Weights of a small GPT-style language model, trained from scratch on English Wikipedia.
Size: 18 layers, width 192, 12 heads of 32, MLP 768 squared ReLU.
Training: a variant of Adam for these matrices, 170M tokens.
Each number is 128 + 24 x the weight over its row's rms, rounded and kept within 0 to 255. Layers, rows and columns count from 0. Numbers have three digits each. The size before them is the row's rms in percent of the matrix's.

# layer 2 attention key, 384x192, rms 0.11, rows 0-281, columns 0-47
067:123096122131147144116111138085116120151091122145113147112160116149183198128140088125162141133117120105187114149113107134092137103086162124154095
076:137135148152119179153146155117149153126122131081172126092141132135139106118123095122115129132093104107144140119136095156155133125144132073151169
098:110137169149140159142126142144140120125128122086173126103117113114120112121139120120065129178107122115139155119126114142182125101133134112154156
074:134118145128169162151147153122134133133136093092124088125139133127140097150113136110077104141152080090070125143145158119144160137135115121153167
075:111144106117104117117127097116146130164159094182156151127129082134097127140140116127128148133106127124136117114121105123096146108109144137127087
111:160111130144099103125076089149146154147132138109140182094126134139189105120120136124102133154111118130154162089112112154132131105113173122120124
120:150127145129091092155108095138139139151121142107118158092088164163173113117151157111122140160164112159118179141076133148144126113142156137154133
083:121084128146154154141189154139083076111101128116138095164154146112104130084119147143133107106130112127138108137156162095146078122159103140124151
143:155119137118082107147114103128152147165125097101129143091106107152171095156160147116121136169155102120126157149092135164137155125116151146147088
093:159120120119106095151118074131119149161124122127103148106100184165167119128156161116111134185191114168120166143076141132119120100122137132139110
101:128155114131098106136083097148118119116123128124122148106094153155188146137131127137095140150154126161133159137089148152158122100139132124141174
090:089145128117128128153135106126100129101116149110088086150097152123139182114094102114151136123134143148080117169144111162121099124179118148136173
110:122125118109159118130157148123140124175131086123124106129130127135111102169134126115179114112159158091067096143163129120109135164112115135139108
086:162153119133137120136109131138089092118113083103118144139129135114127066145164122148084140155152117128110156098121133113113092136129120121128148
075:122142124131145140110176142133107111152147112145149134125134076144082107087120163115128142102083124096178131095111148089131132143090166145157100
097:118094121126144126131177176100127130157141110110117097159146103108065123113103154093198134066106142070136105135150126135122140145124129159115080
071:119125141134179138115161119120128115163159080115140110147138094111098113091126142095145124123099115129151126132130113104149089154072111137159135
089:134128122133114128141141088157094140145140106109110132107153102132173095091111111163116109118099123123192110176156121108110158166129148130179112
078:096120124109114127146126117112136181106124152122115124166114140138171190149100136151167092142158139123086132159125132164129163072195137108139147
092:101120137150171133114182121133102115144148104110115159177147140124141125145106139117136160101113184117129116156139112138151117135097092111120144
095:115131132151140143126137145132127079111123126113127062138113127125084122137155148131142122155132099125099128135106098163135056139156141151145135
089:155110160116158164107161171127146111162139112116163124128170086108086087140143136131146135124087115071128131112151111114130135149101134112125094
079:140123110113102105168090110131095112123093112151122134121117142130142117153139130132115136133158100142118137142115122150144095089149095132134143
089:118177119123118144160104098151091112125121121133102141138117148120176077117154135141116154145134109154100157126103098150121119128156125109174165
086:132081142129144128102152172126170134156133120131143102153165110121076129122134132119134100113103134097141105114164102107121135151120129128121076
072:123109126151079117144070109122133149080107138133133163123125144127161109169170121155095117193173109143138156155085132113134151103147122102107133
098:091142132108133169116174172120152149103139128116115090129113104137060170097077117114145164074083150115148124094132131154141111167133166170146130
092:144082110128124144108150169105147092145134116158111107156131096102077117161165171106152163114106125117139107113114115115137125162088114130103117
094:155101125132106115142116104129080099162127113158137200097150105104169085132139155149119111139116089107207111156133152064131145099109114113117086
097:145108128122182107125149116108118144166109057131136153158130100136149116138112144146148113103146164079158120157139164099129153121089103143125091
077:121154117144123137149134085131103155108106090118122158144108130135151119127131109122100144128128187182166139146112160136170163119100107151124164
094:121157135110131113145159120125121194134157085126116089097155123114065165101088143098147097103097160134137098149131122117087160139125137134119142
065:118142146112107142114123153146170143140099141122149134109129116146158116174104113125137143130125130097138125118131161150135169105120094154118104
073:103075046165121107180179114126093155145138136095127123122130115134088136137138112156157130138139106171128138102114062128124067153143152155186132
087:137084114113112151145158127137083112142122124104141110120099113113097152112162142188122137142108116136127117135112105120138077146118128131148137
077:136117061154101092154166095117096108135136114118140121159147131131091156134111118118156130135136146150098162121121111150142128099132122139139153
073:161146196119136157084099162149178143153148115166113081138158100144168109120154139125099108124115148109152155115170168143155157133120141124096098
079:160126100155090139156134129120108134126143124129130121115147133091105106153114130166119101132119087136102151098124146149142100169138141103130109
083:126107118139062101181088101188128129110138129150148166100096135154118109160136131133126136147126128150152156125100174145141144141137128143144166
088:063093089166105139146151103120137120085124131108132162147084144128128158129182135126144188118125119145097109162140084096117121145138142141163149
122:091127098158123132123111100176089101053112137137132165156119116103133155115128109131148113101081135156146088133144124087123133129137122131130198
075:076108136152129140102142152103155157107097133119138112177125147123061160098175145125186135108146127110139112117173129129090086099134152132135104
094:102130170154130163139144121113168159146165124103118116109092143152065133151155165121118151140142146090147141107119143141128146178141174135107070
118:142100121105163132133177158103098107170124108095129158100147130135125103074110131141168119138123124123109150170108119118163078111113120122143120
095:141133101117103132141088096134147085151158148144114100106143154127185104121127135149099124149127099143123165120092118128075129143146092139097124
138:131095124105131115141182113107123126184162102086144140099119146140124095135136164130133132167148143121102132151125071142115118153109138139171094
114:143138098120151147180135119071153100177130113115126100133156131174104129101137143159109137156144159133115120147155095142123128102123130103141116
089:190133114077123102117094089138141073135151089150112118124147115131172109126115065098088119128161142160106127132115145110112160094119086110123192
130:134181121152124141091065138149108126083099158160118090164135098124134163135128061120115115122120122129134149102122167111130153128125086111147157
092:118087143109139099077125145135102111129091128126124167124121143105139145110118101131134108093108095115098138173143139081120112107155099140111148
115:145168186150097152109089154132135154062104162168171153120122141116140147169111115119090116090109102101150136089119197120132139151110133106116124
123:143157147153095142145083109117153152110147162157105101141123124133128096114131153138118127125123147091140113063115134139110153158139163124133129
102:106130175175113167106146102125126186083103132145140142126108131138113137127139200102128129148120129149171119124133141128108123174131111176073096
105:141175137142118178131094109131158160104117187150144094157140121117120124138134132121110135134128129110150131027112145121097138129112170099142132
087:101118167137127169101132151105111152170097134077160138152089150162087114131130161129130148090133125129177115128124161130114123142144188121106081
105:072119212203114115109150151153131152104148141113133150100108143093105155133109182143147105108116139157175128108112153144153126136100171157130106
111:162164125127082122126062109126178105119126134200133137137162172149133113130128111156077163128147149111144135092134128155114156124138157135121102
103:125122169107130122092170146130108172151080137057180150139104118108115131116098108123152083091161093095136128126117140080137130109108138123151124
110:136101086072121070134163109125112113157119084106128110132128100126176104140137096117162104171144098128086142160114102126105127092125119139156121
095:180134124100124064119131094154093103126110099157089142116141112122185130118110103148130122147120152165115104185104098112133155102122079158127159
129:113115196180132133079120153136117122082124143152135162109082129104120156128124137137129122121107066131143115085111160135134159132127086138089147
104:130143123112142119142123141142117105127132152106130127147130103132144130106099059121110101105126150152098173166144146102138146076152105100126170
119:126172136178129134132055117114126096085144186174108108081139130123144111106113098142111147132099151135162133122111152144144149137136073105108135
087:166117120096136076124143097155096108159134073127095133122129116113170101130122097138120139139136130164107091178120100129136140112124069161125134
090:093119141094165122109138107090190150137126147144098136104094144114128112129121112195115135102122134115123124111160110104089107079094117142092104
091:109111164100107125170181136095089089136120147106132113109085083136105090131138130125145117138141087115119135145118095135140167147105161131139107
084:136100142126164112114158106059133133145110128200112127168087136112141114105101135147145155111136132102145101130164123071092094105100120135089095
106:159071145144121110143170122089125142190125109123157160129110103174148082124098175125146089148139112069148138137112116108120170132082127146101069
081:141080121125102057138140116064135160153107115154146183147084119157161104140140168133126102143121109072152156146123127128129146127093118172089083
115:175064139124085120150136093118112147187132134109159159129108130183157092123109175127145135153132117100123162122096131149113139120142120131125066
066:122123130111112086102114120082162156099124133136153133120094110171160113150141140128157148129135128104124172124117142154158148145105142151116109
112:168078145111112100143133090110127147198128124113162156130119123181153090132122174130130126141148126096125160128103139115119138111125117128122052
144:152110152128103119161138140100133187166155117084141154102116142177166104136148164106139145144126098090144160127126099181161140142103132132136088
081:167091115106119098109132100114127138167100115162185166158101135155127085137098122150107079148157153121117146137104105108092139092112136123105078
103:107039102184125135074128142160111150104090090131146135157112128143133125090111105121134089170123149120173118112104127137123114114108152157127136
104:116157030123149148118138170132131136128158149132114143137088140157118065103184068111121097133128121127160136097105092096140134123105149112134107
102:130146160113152147124144102119126150133142138097121119063133154107116122110155121143101168136144122136116099118114147081133197150100150134094114
086:156074088112117118118134109097086106141107130183151142162146120129141091145072137140124087147116146087112098139110160086095139098176104133109097
106:137136113126134179099149112156149149139136119066125132143132156122087106083127114138148130124150166139086100078138101124160121144118176104118142
108:135158163101174110108117107144128146154110141120083129133160107121149153118126130109120139117145159126114138139120148151114102085114062125122112
104:115121134107126141170126078130087080149099150121111128140173161106175081137081146137154119123117135134153118167176155123146125151144107105161120
100:111108117173087086100135148107146132116143107147145159142153142166170119158134132128101137074121139094112112162131172099188092129107107125119149
104:099137146090109125183134141095122094153129115110130157117156150117151134177111101121114135126121105143087143159167155152168146098152118119144148
088:151138151110143133077110116112164093154095126145141094125147100123078138168143090127106125119150145153118123128153142095160110132168121105104118
103:139114120116094119154117135129110103127114102122165144138073141166129106088085113090105123114126134159124137114130169120115132090163133152110128
091:109116123137116123109137142087111144104157122145120138126128065109147122134085155117155146149150137148174152182118130141106158130106143098165107
113:099145103167177154090148119133128156128136126108140143116086127137075122117152126160149082126162124133155122137125147119122159150115125151172133
093:108112107138120074026132143120152160109107127149140131161113081145095154122122139100163082122132132110152157146104135155089104134140128151120119
108:095160131096124125146112120104114136096149131183098107090111157132103169137151143165135116158124108126139109108104151162105150131121096161134152
102:125113108107114152096143164112156150100185180134109154136089110139132121145108130189134131135082104099121130122125144116163139135132143106100159
104:142100132120104115148155132106115122131153144077104120120149136103155129166057130169126163128118140109120109132109135107133163132131152128112127
105:114167173111135110108136140148168135089086108101153090100125115122085137138161115064139099147129114151140142161147118142118099116150164143144153
100:134174100080126129142137170109127102122155173163110166120107135156132115127134115128105143113109128152145168086138119161132147092143166124107139
108:134143120113135179160117130136093116144124123061134163132115129143151140098102121165110167107135135184072134104112131169134125134137120145108134
102:133103128133143161158162148127102087145127121122152116136142147136111094113103124161120133094090133161078095124116134072135141129101166120110131
088:138117119107136149113117147108101106106140149151112133120105174121132095123149137128104135135130082111078146155096170122108159117154106124093135
077:133102144146115171131164102149105149126140116088110142145136112126144148138107122113137126123163111129109150108109147101153105107085134145189119
067:135151140097143057115095078151123096090140159115118121107166128130138123135130118117125134114114139101138096139143142100151128135143104102075121
074:120099063164145137109170144128127126148134127152147121082123137137127199138121105144117130158140108165124119112107114134134128130135129136117124
071:077149076136170114127116125125110129096093118135130144118130199137130166167119146161168098119139109173134108133150104171099152136150109143118116
087:104144155146086119136162117114118120116158138103116131146130161108127142122171128093124151133154116142089136138143127147137098156120115108150106
073:091119125174107129119130126100117113152110136126138158202179158153156136106145101149090130125126125133132143127127134106095149145126091136105122
074:108114123176122129137112114130135128122106144144127157143163099119136135125146117167100114132110116172174085106138119075084147134160124083119142
093:088103102142146173160100135118149137124124146152123161169094098136146166115106119151138103092113123130172143101150132110093140133128196094136149
105:206127143121120139121097172129155111173195117143133108104093123152112121121101141135131164157151117103114150086075103172135125130154152138113130
093:169128166109122075141122104119134129119110088119156124079172151142132103151147126085098149178127121146140132186090123134165167140090103152113096
110:111136144115135139134115121111127126119095098078103100124152129166132143100128105083155119154092112120133141153118123172131130136140129137127114
103:144142076105114103112128104129128151137148150102069103168166184098109092126155143117113144140149172143159095099134090110134118095124118136127128
113:087120111121125083097133158134116148106097176130106088111105162101134168162130141092115156166158153152137114140101107111152154108107094142137080
099:131156135150119147165082101106125122113123151114066139112144141105141111108132137104075133139107146134184135116121118093127185125092110158115150
123:115133123126121119145137072124109135108145117144144130120152077158142113143096092111186122135138138130133131154138142134123179126157103137159114
115:155159138139123142156088121144153128087126104109102110111150128110135156116146115102124130128097113120123129142124134136161136141090120131139148
112:098153117108097065137092143122117137089124131171076129155139158124161128149112135121119112098133127143138119136135133112137163105126099180100134
116:087154144138106129141102095125116129122106145103091112146145120104175139133121117122151112145142120138146150147122123120153181121136151128144134
098:095128085132128109098162106138118164132155118167129136212099126127146103111119140175166095083154153136117147108142141140099130132140155142137127
099:113142128092107075144082129129125111093090140156116123023159153104125167173109135105115132160092109149147118178129128167140142123131095135109115
102:119135138141179193122168168134158169177153111096156122175099094149119104096170165144149120088129107092088158111146102133112121138137148116149125
101:119125127148143176134146142117141150170164138127136129168078084138100111100129156154155103086143132111094154048127139128092114136144175101154166
096:104174147112079176174082120091125101122172152119088142139107200119143106118155093153103119146084116154167137115134108102089154104128183125120168
087:115130107131132108120128097158099126104163114123134169122148142129162141108119095155150096158112145163173118174141116116124105130141131169145134
113:109124123156131132119093123112112110131138147111106128145093148134146122111113069144134103167170136120109136099134138126119178106125143101111144
113:163153143137139142174091154112147119183118144123139107100136122137131093112158166129114128112119114115090158112149115152125117142149079089146137
109:085133109112118143100146092110118130106143131152114126155156121140122140142097091116161140167158157134161121120102149137124171099149152147139117
100:128157135112161103149087122125100104167078163142153151101164139123151073117091127107102113161137134153101127143127167111113158098158090112123127
088:076091155155105148124130178121136150128164125122132148143082162129097119134145172139109125107131118095124130081118162094135160134133176111108131
121:146147085077130166096151152085136144125145100121104113173132143143112111129168058159129168117133147093120138101123102144085105123158171141138137
106:108120126083103130139133157155091128140133129118135153131114095102116086133149159148105171139135151128095154139143127156115115130129164149145132
098:124112146096147127114141164131142106121106126094116093104131156122072116138102133103140139147174135131098102132108177142176119142112127107113120
094:079113129122098085127110168039142161130177079099125144099146124128160080153165115143111159134165126101123135125120124138142130105115132168124094
169:161162147140164168128181122144140152186124115119124087150077113151103129145121146147160149144140134092121146141110108149138140122101167153144090
124:121133115135141126119115111163114104104082170161112126138117159114129160120117103131121127101119163184149102105152141101113129125153116100116169
110:110126117133123102124097131136135109098093161140115148128120139115154134168137108136107138104120136165133108114154163121132141093134102108114154
124:120133096131137117112099134143105090098067174147091129139128165102139162125089123142117130110107146171133073099172152098114122128138103110110165
082:133156103131149166132146111167136123108089173150116138128126150112126135146124117145121144128112142170109080109176167122126140114140102121094157
124:111125098139151091107087125142115082088092152136089130138136147100139156118117110138113110101108152162139095113154146101106127128143107098111161
072:136135101149162146136169128185110122122098161171094125151109147123124144146116134140132155092112166159121098104164161126122160135137093106123136
090:129098105126126094152137146073132119170157077107134140149106099146136099111137132102136120165150108118117168134095115153135121145105115124156060
149:095126104125085080128075147119091081080117149111100148148139143108152131128098092119099104106112141163154089140160138086122108130144103102125182
094:128132081143129124136137166106135135113143108145113130149115112153138123118134150137087124140102146134120133131113146146110152165096077112169126
102:122110145131109112117115172124121127152138109122130098166110104097121131125135102099181122094107112148139161137139134149121152105120148102168120
088:113085164150137079128128160139107126121141150117090082121152125091099143166099109111145175086159163092154137145137129119140118115119159145123132
090:146085095097040106144135164151121138113115106108189156119139150133114148131106095102104118160146098158147133117145115139173158137168181178133114
098:124164104150130108123175137137146106138112161142111107146087111138145128070159100137129177143115123157118107119152115136135154065081120115163143
085:138112087123175113136112123084137108116136137171121096130102071133104123119201138194133104119163126152103175153131098144066118117138085127122128
083:138116122108080121136094161149121118135136154134161105141123094144136117150137166092097129144141155115125119122150149117121160162112140120162120
090:116142146120095120084147145123186145144095141143123166142090126172136109146118184106098159119119165126147138129089158139133182085131111108091093
099:114123135159165078136123117088142125133149163150095133152114156136111140143159139149130129092127144086124132111130120132087144076136117159171124
086:127146163180102131100157123129109117151106108130145091136094120101146112122135141168123110096153145124155138190172136127147096110121160139153114
084:135145140123129190113142121174147132160127135131120107112123139100126177119119145126137179098154165131115095097157115163139136092107124111114128
091:127093101119064044154104147108133149118114094112140182137159179176114084144116148111100114120116162156150135153129111110131158164151126175145103
098:137142159103087108127120137099127083112176137131138153148160098140114130187155125126141117116152104112115178180119120155150184118140079106099108
098:150103120135153156166169085122137156132107113152133105117124155149133143094148122143093146150088144142128100111111091130146143131118136114103161
082:152135128138105122152103160117134139143134107122115122110160116151126079124140115094098090100150110159114144160087120142115158162114133151085130
092:120136106139147154127153097174120123145112138128120123139117113138132142099128115160171160125114080121142141096162106165120115117142145153147175
092:131098134117044083121078163116122157113111122101141166160127170168144106140090171108104102131117119156139118082130148119135122135139131121141096
097:151136140101146154138121167112116115116140148128155094104153137098110106172133150136132143114133117108085136209136160084109155143130099055163119
084:120099128145085121135110171090100149105152127129126089132137137132121136124122102136135121124144143130156149080108117134090105152107155097177086
104:158147137094097125131142108122116119146134149106156146167150139127153144145113140150115115112089129116143122148122137132146160166128118097109130
105:134128166186143117156139110140099137109150137129080118119102163152124095139128179101122122137105153142142118154117159120110096176111140105157135
096:105122149085099102109115156071106089124129141117123144116154136106139115154123109173111110105080099136126148146128130141107153092138140071123122
080:131122085118146132164147131144135111118151132102149106203136129133144089130148112103123144144119114134118137147153155108132172167119133110131134
086:122159122130102079126097148127140116138081147153128099167110123123116090125146167144113108134096121148143114108144103090067137138133137129112109
084:112127114100097110144149149163129147103141077104157152152115141153112099135147130122142142114141181150083157158143115140147168162116137161098128
099:122154128122096073115107118119139130108075138149137106145144086117138150119118126164079106096134103132145102093129145123066111130117109121120124
096:113124131135097130141120123110134188154179114078114137095106145143121137156141150085137189137114182132125159169128110156137137120120175135101123
082:139157122097112104146136118123141134115059134099139121153162095126137105116132134137110107109135106130146110123113137099099124185134144115168116
101:151138179108101102152107136112142153149126105089149143122106122156094077135145158089117181147134159117162152115097098175161132091138136149117132
087:130126124095083070176128088132156146105114138089108136127142109138116120143149159128116146146161161161138141145083145115161179106148144119126122
137:084154117134168142103144130141109083101150149158112109120155156118121159104141107163112094114144117164114113099163144087097099142099119081136140
102:103125118135170169081144174127100127139137143156145084166151119086091134130114103139163074087128085090101084109180106119119086158133115117128127
095:141124156125109091157120087147110135113122152082108148127152135146157120135133147092108144164126162147190137150075148117176158128127106138151153
105:105181140158155119081144167130144120111164142151103108137124118103088140122132156137124121137088115128134134107099110119135140121099163127141158
098:152146168112135139168097110120109092126112096134137116116168161161130116146119091097119142151152094160101170140109142124117132111150114130138134
106:105140158106121109159124090142100112127153091112149137112110140194140167154105113094132108174103135124211143134072113125133138102086156147112126
107:131132095119139133138139170103135118117132134122133128131138137123121128135094135131142114116109089108064148164140162097097098141140136140148090
086:134133106132151148082141140182111132116160134155132074144131099112101132103134122128162105077129092102081098092142101118113099155119133138124110
098:128091149143111144137142129116140117120089121132120139137142097106177092114103137149077173112099170169165114160102170167139152123177136117127133
088:135129124102137143142157088150091146103132140169147123090150111099138123116162167136143156102140130109153117143092115129147103171120136124111130
113:108108170119129125170097102129115141131085133123129144147146117144137150152143111129135127161118137164139104115146085147150136174150108128127134
100:120145144102109096111101108133114138074109172104106123118157123131154147137133103125153143128131127131148143130095123117142143145103139151142134
102:109121114081089115146140119128129158103089127118140136138140110112178169138125108149119120102097137121153088140137105184147126179141102149097128
108:132099121159132111092115155107159158131106148117154127109118144142094166148161124118110144140142144127127142100120166101101130117083108086115116
115:126144118110140161106139140085156167148121126136153134098126146129121169136136108128134123106104109090107123123126118129098116160057166099117113
110:117121133127103121123104108133123144103113130128142130105111102140190145129152115130113168136118159150199135105070138134129146130109120116122133
107:138103111150116078185111119149133124144101150141123123131120155087112119090145157119138127095133143135111098095146139140117123094154121132123111
083:142134113136150166108146136129096132134168121167133079148158105102096114121123110127172076105127076102072101118145087115123126151121148135132120
099:118114147144153109128140149112131113175131139130122135118120173174146125115093148102146098153159129105124202138131136092116119077118148144142108
104:122152128116150154113128144159125090146179127177143102114102106148092107113135100108155099144146101136090166070121131118109102099093160092112126
092:119137117109091103166095091126131114103128130067121165134125149162180122130128114120076163175122154175184161168111152117141160113154107126148151
097:151130100136120122103147178142161102141152140095104131143118167104131146136125149175113158115131133140079120151151145113124075128136114117108136
087:102162127133129150155124118128129183115115129113131104140126074136108121118133119071137114116117116112153098133122126148113174158124181098134128
099:133129128101143116100121118142092112140169124145102120146147126162129108121106094098171094143156099098114134130147129105141129113118153165169109
083:177126177092072145138094147156165157103129132201121096122172140080127144139076127122112132135152098172119150091110136103103133090151196102132151
144:091108097151143084122103139119078075091093145147121157148158164111154124113124118129120105095118122169128073124162146096121093115154104106105158
116:132121126128116142116103157133137132115120147185114133141184155075144147128079112143091120092100124152123096113127155079095119094158143122120145
117:089129119164171126113079107135125109105108141152110118149140152100138145130118105138115112092124151135121077154185151097106108119121099111120145
058:121135144111131181147082073120151143124136122138150086147096135146108153154154158123167133117158133125099127172148093123098113111105132127148085
137:131129142106109122142163139130125137149146119096153123117088121158120118119158154108161138163138092112135152131088102170154160144106131128130111
101:135133124140133140109085115119137115106096141165106110142166138096138146137107090142119113100119146145132120146161147078092104093139130109119128
092:133149142121095159140130108140162171151161118111165109113090111172101132128154175110150152147143118109110166154102103159127132161115137167135069
084:076138142136092165120100113165136133065142139162096119117143153088110144159104065162112130110125162166147132115127154080115121113149150162126139
145:158117150146101132147128113102168179155155105133141108120120130151110107125162151101156141146147109093119199135098119161129144151103176157137065
093:095111162108120104111127138100098137163113095087159156124122154114148094112124108181143110089118123100113113165122093154126177142123122100100140
092:112127134193114088151166137100123141101167108149089132124121115109149127120121165100099113108114113149113113069152142147135119113177129119124106
093:115112142127131151128110139182121110138128157149153123129104120090117135169083072140146139155171145129144134168120137156112109132115140156121150
089:129161105113138118145121100146165122127126140130123132148153169123097076144164129148142130151119106124190139094162184129143135066157077134132135
093:125159156128146104119097103133148161151086151072124109156094131143128097141149102123146098107155109104139141121129145082129178124168169144144135
083:130121143117139099130105118105144124090152114112148149097117136109109100129124163135140141144149120145111157168097129130113118128152133103131107
091:164110113101125121137137118109120115161167114140108152171125160119137120137123184116126109073138144112111112126177136161159156103123110140102146
087:127145137178147084103133109155146153124104106192112132061159115150109116093147111126091111158151146129101112123195148147129095145106157089153129
088:151114157145157147116114129135129111135143128140157131163111147155134155118109176162106112127147092103108127150100117138151161124128123090145117
087:142064126138129103161108125105133113128158122088083163158144141151173114153138164092129134102169139107111127132146157132107138174137099153122123
093:130112116157152113101131140136103103119118135118114122156134107166149152131151140104071115119168101127140117126144114124142138133127148121118140
084:096144146127130123115121108130108150124086105090147183136122113108164080120156119097148159094148132142151149131179131171129138173109181121137130
091:182093121126134106179145126140168119117149151163105122142168112106121115158113157094102150124164146111097115136124177063146115144115115123168114
087:091135146160120139099152126171132157129133148098119143080107127147151148129164155136080081103115128138135124137115111113100133164170146205135126
084:184100103147109119172124101116142169142145073140154158147169145130141112135130128133145137119158124171115154131092163138109130107127093137083151
090:159137156145145115093162110119160153138117129147125138119131097127097124121151167123141141114079122119167130145168100165140156151123056104111098
084:157117176154134116122127124157114095112094133107136120141105131148113111134141151067119126101151116123137102149148080113115148137105106130140120
088:105117125124137152145118094109172156140131129117102132159125137115119155092144125099136130118122133145114155136141127146068072123147153153148145
084:139130149092157109093099133147134147131121111117144102108141100152128108106142123109159114112173185103134127162144123109103132148110124144158102
081:149107153152150121109173120127146127118111126112159120141160142149135132096160160094111112096152105150111095102160112173133141101148094105087133
087:124143177141106136121122133125108139125115080142168138132126151099115094112152109156135113109171083124098138166177106151142108073142135139142135
084:085132115151142136128117147132079098125138128094137173122127126103124105157101139166147141142113130119118137127076141139175172151154123124153164
092:083166127146095094111105166123106104087180121187115130134126135080117128147133130121126091120139145136123117097125124132123090106136106121144188
170:122074106114099089173085131140090092109098161115119156136146130105149145156108106130100122099122136164126110113134151119146108115150080113097174
150:157120144112142144158196114124139157174145124113136114140113121162116115111120134108157112164155117103111149156114124151150127150105151146125079
057:118154154144130089105121178132110111086174120175129114134128135117122132121145159146108075123144157122123132118129128128123108116127129102157181
100:115143133134126093102076147131117081090116172139126145138144128085150133127132134166107133104122160165125086113161144113122112101157102115124183
097:087151100155130127101084157119125100075131118159121150116144159093138138145139139146107151096094143147154114086146127115102118115161103116139182
058:178123150113149100148147062117135125171087154103144132114107111165120118104106124125127103148173113105113114155120109138152115148095127111086105
127:107139108143137113098068157126118080082117143136110140126134121075146143128124123159103125098120145148143084102164133108118131098151103115124174
090:095177150109120163095109163076160176089187092137133130121154115114144137142160127147137174115149101112095167128122091153146158105127111168139130
157:144136156120129145151177120100145185169153105110147108139105124162125109124130131102146123157155100096120152139101106156155153141104147154130066
112:155117109113082092146110100137123143122079141113141165119139126156126107110101104115123127128147121130156100116143144161161118152129125139102079
095:113148148116135162122123189148169153143125109134172133088118187124135126150122120161077131136152120114154123121138140158102089109092118121140125
093:141134124132103094177118118100179126150101148163135147125113128111167054123117151100107131120077141138175119099098142144088138108167118073117083
096:143173142095111126125131157157086139121157116148122105113115154154106159166096124127135126148153168103097101159172120105144078126111107164155106
089:161150136133137107149132133100132146143151133171131092125098149120158182111179137109135124119112127145144140169139122152158140153164111126123130
111:134108123120097112154136135178149126141121140184127148141077176123123095124122110125095153146132162154152139070109102125107128190126126089106119
091:133145086182123136133167123128095138131193096143131107120087126128078176132140140134138143140140122113126125135150117102124108169163136111170167
098:144099105173137094123139121125142114109098116111127115137141125090112132114135123149112098126134137115140112094124143140102096157156109114148138
118:159127091186113166137129154132131142122127128120101111085144131100127155110148115140139144188115153115128153097117121121130105160106092133185147
108:132122090138149145129150108099110144093155101102115080113137088098130168103115120132098113174136115118103075145149110112181123128125095163145120
096:110117112134126148110148147116117157112093123101118120108138113120115115124114121135112114153176106109111126103138126128139138129143125133087102
102:144160172127140093132107106097159134139120128124117142174174134118149121102111103121158127096109108136122108146145131135149144081122098128102098
093:121093098137110134132136116120071080126111125108143122101127121142094137135159147111122120126118139119096167141083127105100101126128208139139173
101:131120130134092093139108118090109131131106120098111134118117112133162106103137118149120147147089104131093129148101158119145146150150156106112100
096:144129117149140123118150144126110136130148120170154133104132099090151157096149094146153120130185115109113151146174133123150122110123134140166150
104:130126105120125090135145100150139124119164126151159174129082159143033092164123121100099134127110123122183125061150126139155133137109107104110128
092:126109087122128136143149141151097116153112142084124092098142140130118117125113139111083070090145087100113104179143131121128122133144169137165154
093:170114149170143111097126106112145133137107155089115083120145107101150128098113115109167120118122080144111130136112163096092115117167112117114117
095:140107115101125174132105158186124096163117166165085121115120172103165173170089128135098097121105109121135134134096129126093127182117161090133142
089:112138125133140120143113120111189159115133114155102114150111141136129109178146130121106161119101119140133155111110134144154198127172122162094119
096:113163186139161139122135147133131143126089132122085078112152147121117136134125179104125102088121141132151149121139164107107120088172103127111126
096:101140125138140149095150138118137132142182147129116105157108149136112128158120145142091156156126114152115125156152145112106118113137159127140122
084:146141137167112115110122107157153109128115125103141120102125126116189099178133167101091171167156126138161129084106130115163147112087128108172142
099:183100120105086154137118126136141148150123126155182128118130150133120116087129184107140162129121126082154110091138073147113112115139151119111128
091:108156114096140149136122143130094137115153125138101125124140151151161149122127112145136139109119134159164134102121148123085122121111113119144146
099:168114137148111127156157109095160161137130099108188134106092134126125127087134160093099174140132155092156128155142090166138149106126117091113123
099:108176114097108167129107128149091112100118155178138112091098116149153163160155136133141154114124097181162110132118130094122134160130120110141157
096:152111146168119120122162130111158167121144076095098159142097112143134114130137165127119123168136164074111150135158110142162133092106118113100109
079:107133158125153098128152141079135115147147108135113133141149200084132133095095127167103120139159155126137149122119156115089126086143096136161137
121:105147101117106167153112144169082101110111192139130143116111129110127145116151112160122142106117106167121075115138126094107119184121132099138155
126:103125082132112146136113134151070096095103165157113142126135128099140152126150092158123134123109172153143064113168157079139094126101107101151172
097:131143132124122174125084175138133126078106146149132093129127093142130142141179115105121143070084078110110118079145112165126116170125155104122144
101:130144148139111146119082206126141093116148142128124136123138107097144117129138138191110125123128102110087109099161140147097149147155153070126132
111:154125108114146149088098112179154105157130158123109145155132160146152111154117115134106128153158125162102120095088139126113143117110156127092157
110:131156137085116149155138093138148152129141145108083140154107134089107099099124150127088106153128094118149164123128111104102154137141115115120154
106:142128126112148147125136126160135151144154137114116118133105163147078085135142133094138129098143149165144095154106140107132125108147155115112128
102:120120106164136108124126140132131074134109099155174099109129129122118150113113091114128087121103095129119127124107153094148089089149128178150117
096:103076140163110110123131121141113091123124113157129141119146150129118113137136101156140124113188138144130084103139128120140117111128129120118108
098:109118116134123100115147143131120136126122148158095125155142129147130143155125109128139095121153161129142137129123157140110101064127100155126097
101:144113146120079126140124135151097113159129108144126118125150112091131111114163133155107122128112086124095098101168094131134107191140122086132128
108:137125106114118087144126099116129101131136158132065108116141101089127106134130094147150134137133141137160120118101162163132169115106127092130145
103:122109082152134100107131132107122128121110098105143132108149128126120141107111133148135138112147125125143119119131157112124110097135102136130110
105:115102169140165137135149086144111179139135126150152157125132156149119148123098169130128133171122131130138119140125127089140099110116141148140100
112:175133129120126123154108128146135095133110113120158157119130116135121130135124122072097073108165105084092180180153128135176142138128111127122139
105:127112146126119153136143114121181112111077141098146071119103123141120144158143127141138152132126147191117108142083174138128132154102098133131119
119:129133143123132097137100088133114143142164136106155105139112109152099114164145141070172119080130124146127164175132125114130144163128119142138149
096:154136139126149169139123144114136169134131167111154100136100116112112134090121183136132128107105084120108147117147079149103133160161148099132133
113:140165085116167135142115106130137107137119139124093148139116115138124107103106108167129114103141094090115177120135146134093121148115138131112177